config.toml
d_mlp = 768
activation = "tanh_gelu"
norm_eps = 1e-05
beta1 = 0.9
doc_mask = true
train_tokens = 195500000
Each number is 50 + 12 x the weight over the matrix's rms, rounded and kept within 0 to 99. Layers, rows and columns count from 0.

# layer 3 attention value, 192x192, rms 0.0296, rows 187-191, columns 0-191
48 40 40 45 62 65 38 58 48 71 53 48 35 39 30 48 59 40 35 39 47 52 59 63 65 48 33 53 59 57 63 59 69 73 36 45 55 55 31 64 51 41 61 36 28 39 70 49 60 44 53 34 28 57 47 57 42 37 69 40 66 64 59 33 49 63 53 56 64 63 70 31 37 54 29 60 67 61 53 51 66 54 47 47 46 35 29 32 71 41 40 68 29 65 65 51 46 38 34 73 42 65 46 49 52 31 33 42 52 32 58 40 71 27 56 68 64 35 62 63 53 62 40 48 68 69 51 51 62 54 42 39 48 66 46 30 41 39 43 67 46 43 29 55 67 32 43 38 44 61 45 65 48 36 59 52 36 33 60 43 38 32 32 62 52 70 43 36 66 48 39 63 54 58 61 69 44 68 46 43 54 36 33 38 68 29 43 55 39 60 36 51
38 28 57 64 58 30 46 58 32 34 39 62 49 66 49 61 42 56 71 70 41 56 52 35 55 52 75 27 66 72 69 61 56 60 61 48 66 61 54 43 58 58 37 52 34 55 70 40 54 58 61 49 26 67 37 52 61 62 40 47 63 37 51 38 34 46 44 47 53 49 31 52 21 51 44 68 43 64 35 52 43 56 52 63 48 49 39 55 40 58 47 46 34 36 34 46 56 48 40 32 44 48 68 45 51 48 51 54 70 70 52 67 49 39 43 56 69 60 43 46 64 40 65 39 54 53 35 49 54 64 31 66 65 43 53 53 32 47 51 46 54 56 64 34 71 56 28 45 59 63 57 50 44 47 49 34 57 27 51 35 35 57 68 35 61 45 34 74 45 25 51 36 36 50 38 47 53 54 69 49 44 66 68 46 65 58 64 57 46 63 63 55
30 68 27 52 66 33 35 46 61 68 35 40 68 38 44 51 30 60 62 39 52 64 69 27 26 58 66 45 53 61 52 60 53 55 60 33 60 58 37 56 56 66 50 49 31 67 43 54 61 53 54 49 33 39 48 71 61 55 35 42 66 47 54 31 67 54 28 64 49 33 48 57 64 39 56 53 34 42 32 62 59 50 63 40 60 53 68 42 36 69 69 34 47 35 64 58 43 33 73 37 65 70 47 42 41 57 64 45 61 45 67 43 51 62 57 57 51 46 64 55 44 58 57 63 55 44 52 30 73 64 44 64 28 33 44 50 33 72 59 38 48 55 64 68 42 40 28 67 44 39 36 42 56 56 58 51 55 32 30 52 29 32 55 44 65 43 28 59 52 66 62 60 49 44 53 33 55 65 40 60 59 50 41 43 70 44 52 64 46 32 53 65
61 45 50 66 39 33 72 52 47 56 53 44 45 34 47 51 60 62 38 55 65 48 48 48 60 60 50 64 61 55 49 35 68 65 65 62 23 65 33 30 63 72 68 48 60 54 57 23 34 45 35 55 28 29 56 63 51 31 52 36 45 52 27 38 64 71 35 31 36 64 73 69 62 64 40 52 69 65 51 36 61 50 66 59 38 40 50 52 31 68 39 32 50 52 52 49 68 44 34 53 62 55 38 67 50 74 64 48 54 64 45 39 60 43 70 45 52 54 31 46 67 76 64 56 32 39 32 60 48 50 58 58 54 47 42 50 48 44 34 42 42 37 41 48 52 55 53 70 49 45 41 71 68 50 30 43 54 64 57 49 44 35 60 32 44 37 63 32 53 43 63 53 46 51 30 36 43 57 37 37 50 41 47 33 35 58 56 72 53 36 29 49
32 66 39 36 45 58 64 62 51 38 44 34 68 57 25 33 33 36 34 50 73 38 57 59 45 37 59 33 45 54 59 54 50 30 30 28 41 60 40 35 62 54 33 35 57 57 73 30 52 45 56 41 68 51 33 62 47 43 40 43 46 59 67 38 55 32 33 65 64 67 50 66 37 40 52 69 31 68 30 58 57 71 54 61 52 38 72 30 66 55 44 53 44 45 45 51 52 57 66 44 65 41 70 61 59 65 67 35 41 36 53 67 33 70 56 36 70 65 54 45 44 73 51 52 61 55 64 39 44 68 39 69 31 32 31 38 32 52 40 32 34 64 41 55 45 50 30 77 54 52 42 72 40 56 35 62 39 44 61 31 55 51 43 65 57 42 50 47 57 68 56 70 40 50 25 37 45 30 45 48 53 50 35 34 34 41 64 35 70 36 42 33
# layer 3 attention output (transposed), 192x192, rms 0.0212, rows 187-191, columns 0-191
53 43 26 21 57 39 39 55 58 23 50 62 53 38 57 46 54 45 59 65 60 31 40 41 45 41 36 47 73 51 51 66 67 46 52 68 59 66 24 60 45 60 50 60 55 47 53 42 53 47 65 76 38 46 37 44 41 32 62 40 50 25 60 30 41 38 71 65 52 63 45 63 64 46 65 58 64 46 32 59 59 59 53 44 43 47 45 46 52 56 53 47 45 47 47 33 56 20 58 37 50 30 68 44 45 27 34 34 69 44 34 63 50 74 11 48 28 68 55 64 74 34 53 26 69 54 40 55 54 65 51 41 29 46 40 60 37 46 47 53 46 81 47 63 55 41 32 43 69 54 50 50 29 83 55 43 52 42 50 37 74 51 54 54 43 54 47 58 66 56 56 62 46 74 51 48 49 33 33 57 50 44 73 36 76 54 58 76 59 39 38 54
46 73 38 37 54 46 58 52 50 36 90 88 25 53 81 23 66 40 70 32 46 62 46 56 42 55 62 51 48 56 44 61 41 33 69 51 46 76 53 53 51 40 58 40 49 54 51 59 37 42 52 41 28 23 43 87 51 69 43 49 29 17 63 35 64 55 48 57 30 44 55 45 63 58 48 39 54 48 38 54 57 58 51 41 59 41 32 41 52 37 46 47 36 51 47 27 49 46 53 39 41 43 54 50 19 37 55 56 74 24 61 46 47 36 30 64 41 47 68 69 72 43 41 31 50 60 68 45 50 59 55 61 56 35 31 38 49 58 45 48 38 57 77 21 71 50 54 52 64 31 72 52 32 62 52 41 63 60 63 48 41 52 55 54 42 60 56 39 50 55 54 62 60 70 36 59 59 48 26 68 32 60 63 55 35 45 50 33 62 54 45 53
63 31 30 43 51 45 54 37 51 40 77 39 43 36 60 44 50 74 60 71 42 49 39 62 62 32 32 51 43 45 46 53 44 45 33 60 47 44 54 44 58 52 43 56 55 30 61 37 32 49 56 58 61 48 34 75 47 38 51 40 33 23 59 12 34 69 59 67 67 39 09 48 61 65 59 67 54 38 56 44 40 59 63 45 54 43 28 51 42 35 63 65 46 50 42 44 60 52 69 57 43 22 63 50 57 42 45 36 77 39 63 33 46 61 44 56 51 68 61 74 64 25 40 46 56 72 51 44 62 51 69 36 40 50 35 40 56 40 27 62 45 72 42 48 55 56 33 30 71 55 54 61 63 64 54 25 37 60 70 43 58 39 59 34 55 57 61 46 66 53 53 44 54 68 57 32 49 74 28 44 42 48 58 57 58 44 55 73 66 60 64 56
72 60 69 49 61 31 35 45 74 36 67 50 52 51 42 42 49 50 56 39 37 44 52 55 48 53 60 66 46 70 37 34 52 46 28 52 70 39 71 61 55 62 54 56 64 57 32 51 34 41 40 34 61 42 46 54 28 32 39 49 41 82 48 65 35 14 42 52 57 32 40 53 51 61 55 46 51 45 41 70 54 56 68 47 50 39 49 65 35 30 41 60 63 49 53 50 48 58 45 55 58 56 51 46 39 44 56 52 64 48 41 60 11 42 81 44 80 47 50 52 55 39 47 26 61 64 64 41 59 58 53 48 77 52 43 61 69 76 58 63 45 52 49 45 68 42 61 72 46 81 36 71 47 30 49 57 62 38 47 54 33 77 45 45 73 69 58 38 32 35 56 54 26 41 53 51 39 69 80 65 31 56 45 33 32 40 43 36 44 48 58 29
47 50 61 42 63 27 48 35 74 24 77 39 46 39 61 42 58 52 48 68 68 59 61 42 56 51 25 57 67 38 48 46 66 53 44 69 63 41 48 55 49 78 38 49 66 51 35 47 59 36 61 88 44 15 54 40 39 52 42 37 47 51 53 33 32 56 72 78 64 74 40 56 49 51 56 46 60 43 61 67 57 35 55 47 52 55 30 58 38 57 38 42 41 47 60 46 47 31 48 50 58 55 65 45 53 44 61 50 73 37 58 59 47 39 38 54 34 33 55 56 47 34 45 39 71 65 50 51 57 31 59 46 41 54 53 41 73 44 31 55 57 59 42 61 61 46 37 38 40 46 53 43 29 56 71 52 45 66 47 33 67 58 40 55 47 59 57 41 57 43 47 42 43 45 43 36 46 37 41 54 25 43 51 42 54 39 54 48 33 63 67 52
# layer 3 MLP up, 768x192, rms 0.0452, rows 0-3, columns 0-191
63 60 50 46 39 46 57 53 46 57 37 42 46 46 53 62 53 53 52 31 61 58 60 70 37 59 55 37 62 31 41 65 61 63 59 33 37 64 74 49 83 49 59 56 51 44 47 47 73 50 47 54 58 44 31 48 48 50 59 56 39 47 40 65 38 74 45 49 55 53 50 34 43 36 55 47 48 36 55 35 43 40 33 52 54 39 57 33 45 55 49 47 46 64 50 51 30 46 57 53 49 37 67 51 52 21 49 42 48 38 41 53 42 31 31 48 64 52 56 34 45 51 46 64 54 70 34 38 41 58 46 44 57 61 57 35 27 52 72 53 62 47 28 52 68 54 47 55 55 55 52 46 58 47 49 27 37 49 27 49 27 44 47 38 59 37 49 47 55 71 50 47 65 43 41 60 50 36 40 38 68 35 47 30 71 50 35 76 68 58 37 42
65 35 36 55 49 44 57 49 46 51 51 37 71 70 55 61 53 35 40 45 57 48 57 31 67 60 57 65 32 42 60 39 62 57 51 55 64 58 50 57 58 55 74 37 42 45 58 46 37 59 27 53 55 42 56 39 63 32 50 40 62 48 58 53 56 54 77 46 63 35 43 61 37 27 51 39 49 59 73 48 53 49 43 48 58 63 28 52 71 55 37 63 58 23 45 51 43 47 62 53 60 36 53 53 51 54 43 29 49 36 62 59 45 33 58 30 46 54 43 67 48 53 50 40 59 46 50 37 42 52 27 63 47 47 60 43 33 60 39 35 58 50 63 39 41 39 67 52 64 52 36 64 42 35 66 72 48 55 47 51 46 49 49 64 46 50 46 45 49 54 52 57 43 32 46 51 59 71 58 50 33 48 44 50 46 41 64 68 59 45 44 34
44 59 47 53 52 55 55 41 63 47 59 40 52 57 53 46 51 42 43 40 43 73 47 47 68 62 52 72 41 54 46 26 49 32 53 41 47 28 68 50 56 51 78 49 28 42 42 66 46 39 54 76 67 75 57 38 36 57 63 40 58 34 63 31 45 40 49 61 59 53 20 53 46 45 49 47 32 64 49 51 43 50 63 37 48 32 51 55 52 69 67 39 51 37 39 43 71 67 71 36 55 58 46 59 27 43 38 37 45 53 42 61 39 65 46 52 35 41 45 59 66 57 49 44 52 34 49 54 35 33 33 45 47 53 51 71 29 52 43 32 42 54 38 49 35 54 64 71 56 54 70 42 62 45 47 57 52 49 59 63 37 39 49 41 72 43 46 36 64 61 47 59 44 50 62 65 43 42 83 51 32 52 62 59 42 41 47 47 46 60 40 69
66 29 32 37 56 67 56 41 63 48 39 56 74 52 43 41 48 40 59 48 61 54 29 48 63 68 44 66 67 63 66 70 38 56 47 42 60 44 57 47 48 67 69 54 62 47 47 44 46 54 50 36 37 51 41 42 38 66 45 63 51 57 61 52 57 58 55 39 73 60 51 41 26 44 38 39 49 36 49 60 39 32 35 63 55 40 48 53 45 70 40 57 56 54 55 51 61 72 58 78 68 39 48 44 43 48 48 23 35 35 69 70 43 58 44 27 46 56 55 42 51 42 40 38 38 39 57 35 47 45 53 53 43 37 72 60 43 31 46 57 53 57 59 44 52 61 54 69 49 44 33 39 56 44 23 59 63 55 41 45 25 39 37 47 46 71 46 51 73 52 57 51 60 56 43 55 59 61 62 56 39 49 26 30 43 37 40 60 49 47 41 34
# layer 3 MLP down (transposed), 768x192, rms 0.0228, rows 0-2, columns 0-191
38 47 64 65 40 51 33 64 48 43 44 80 49 42 47 53 68 56 52 63 48 56 47 34 44 55 50 51 42 53 57 34 51 61 37 43 50 32 46 41 31 41 44 54 35 46 53 48 38 45 49 42 22 49 56 69 38 50 60 34 36 68 62 46 46 55 48 45 60 52 36 37 62 71 38 46 52 62 49 60 61 57 47 30 50 50 58 52 34 39 52 41 58 30 54 60 49 60 58 53 61 64 61 57 65 52 54 44 58 64 64 35 61 51 56 60 58 40 58 45 52 55 59 39 37 30 55 78 46 34 56 47 38 37 58 44 52 46 48 64 50 53 74 40 47 52 68 59 44 58 43 41 40 50 65 60 45 47 52 47 46 55 39 45 42 55 54 54 32 43 40 50 41 38 63 53 50 66 42 58 54 59 54 56 36 69 53 43 60 42 53 34
41 59 62 58 57 48 58 53 43 66 62 70 47 50 43 47 56 60 48 74 66 30 67 73 52 63 58 39 47 54 53 53 45 60 51 64 42 58 31 35 49 43 48 51 53 49 60 24 43 46 49 48 37 38 47 56 43 44 54 42 56 47 46 43 48 38 45 25 32 46 53 48 47 54 26 68 24 57 58 43 46 38 55 54 40 40 47 40 48 51 46 68 32 80 57 24 69 51 66 34 46 64 77 44 47 54 58 55 60 66 31 47 42 60 60 50 41 36 62 49 60 36 59 54 69 59 50 58 33 48 54 34 74 55 26 64 61 33 57 53 45 49 67 59 44 47 41 43 48 51 50 52 51 60 43 59 41 57 65 44 33 53 28 39 33 55 60 57 53 36 61 41 52 71 63 25 49 43 50 40 47 59 45 44 63 47 59 44 29 41 50 54
43 43 39 43 42 43 72 51 41 47 39 56 37 76 66 57 46 43 33 23 50 30 41 46 47 36 42 40 47 39 57 60 33 65 51 57 33 66 42 91 41 61 39 54 71 46 63 46 45 47 36 60 53 43 64 71 55 34 38 47 55 71 36 77 48 56 57 49 58 61 56 51 62 45 40 71 51 56 27 51 59 47 49 45 64 45 76 43 62 55 25 58 47 39 68 70 38 71 48 42 51 37 57 20 54 74 49 46 59 49 37 37 47 43 42 70 56 55 53 44 52 38 62 45 34 58 46 42 53 62 61 54 48 53 66 49 42 55 68 57 61 46 58 23 89 53 39 41 39 74 40 48 33 53 43 51 47 45 53 46 72 40 53 61 35 67 54 45 58 42 48 37 52 40 41 26 49 53 37 37 53 49 60 48 37 27 31 47 55 45 79 54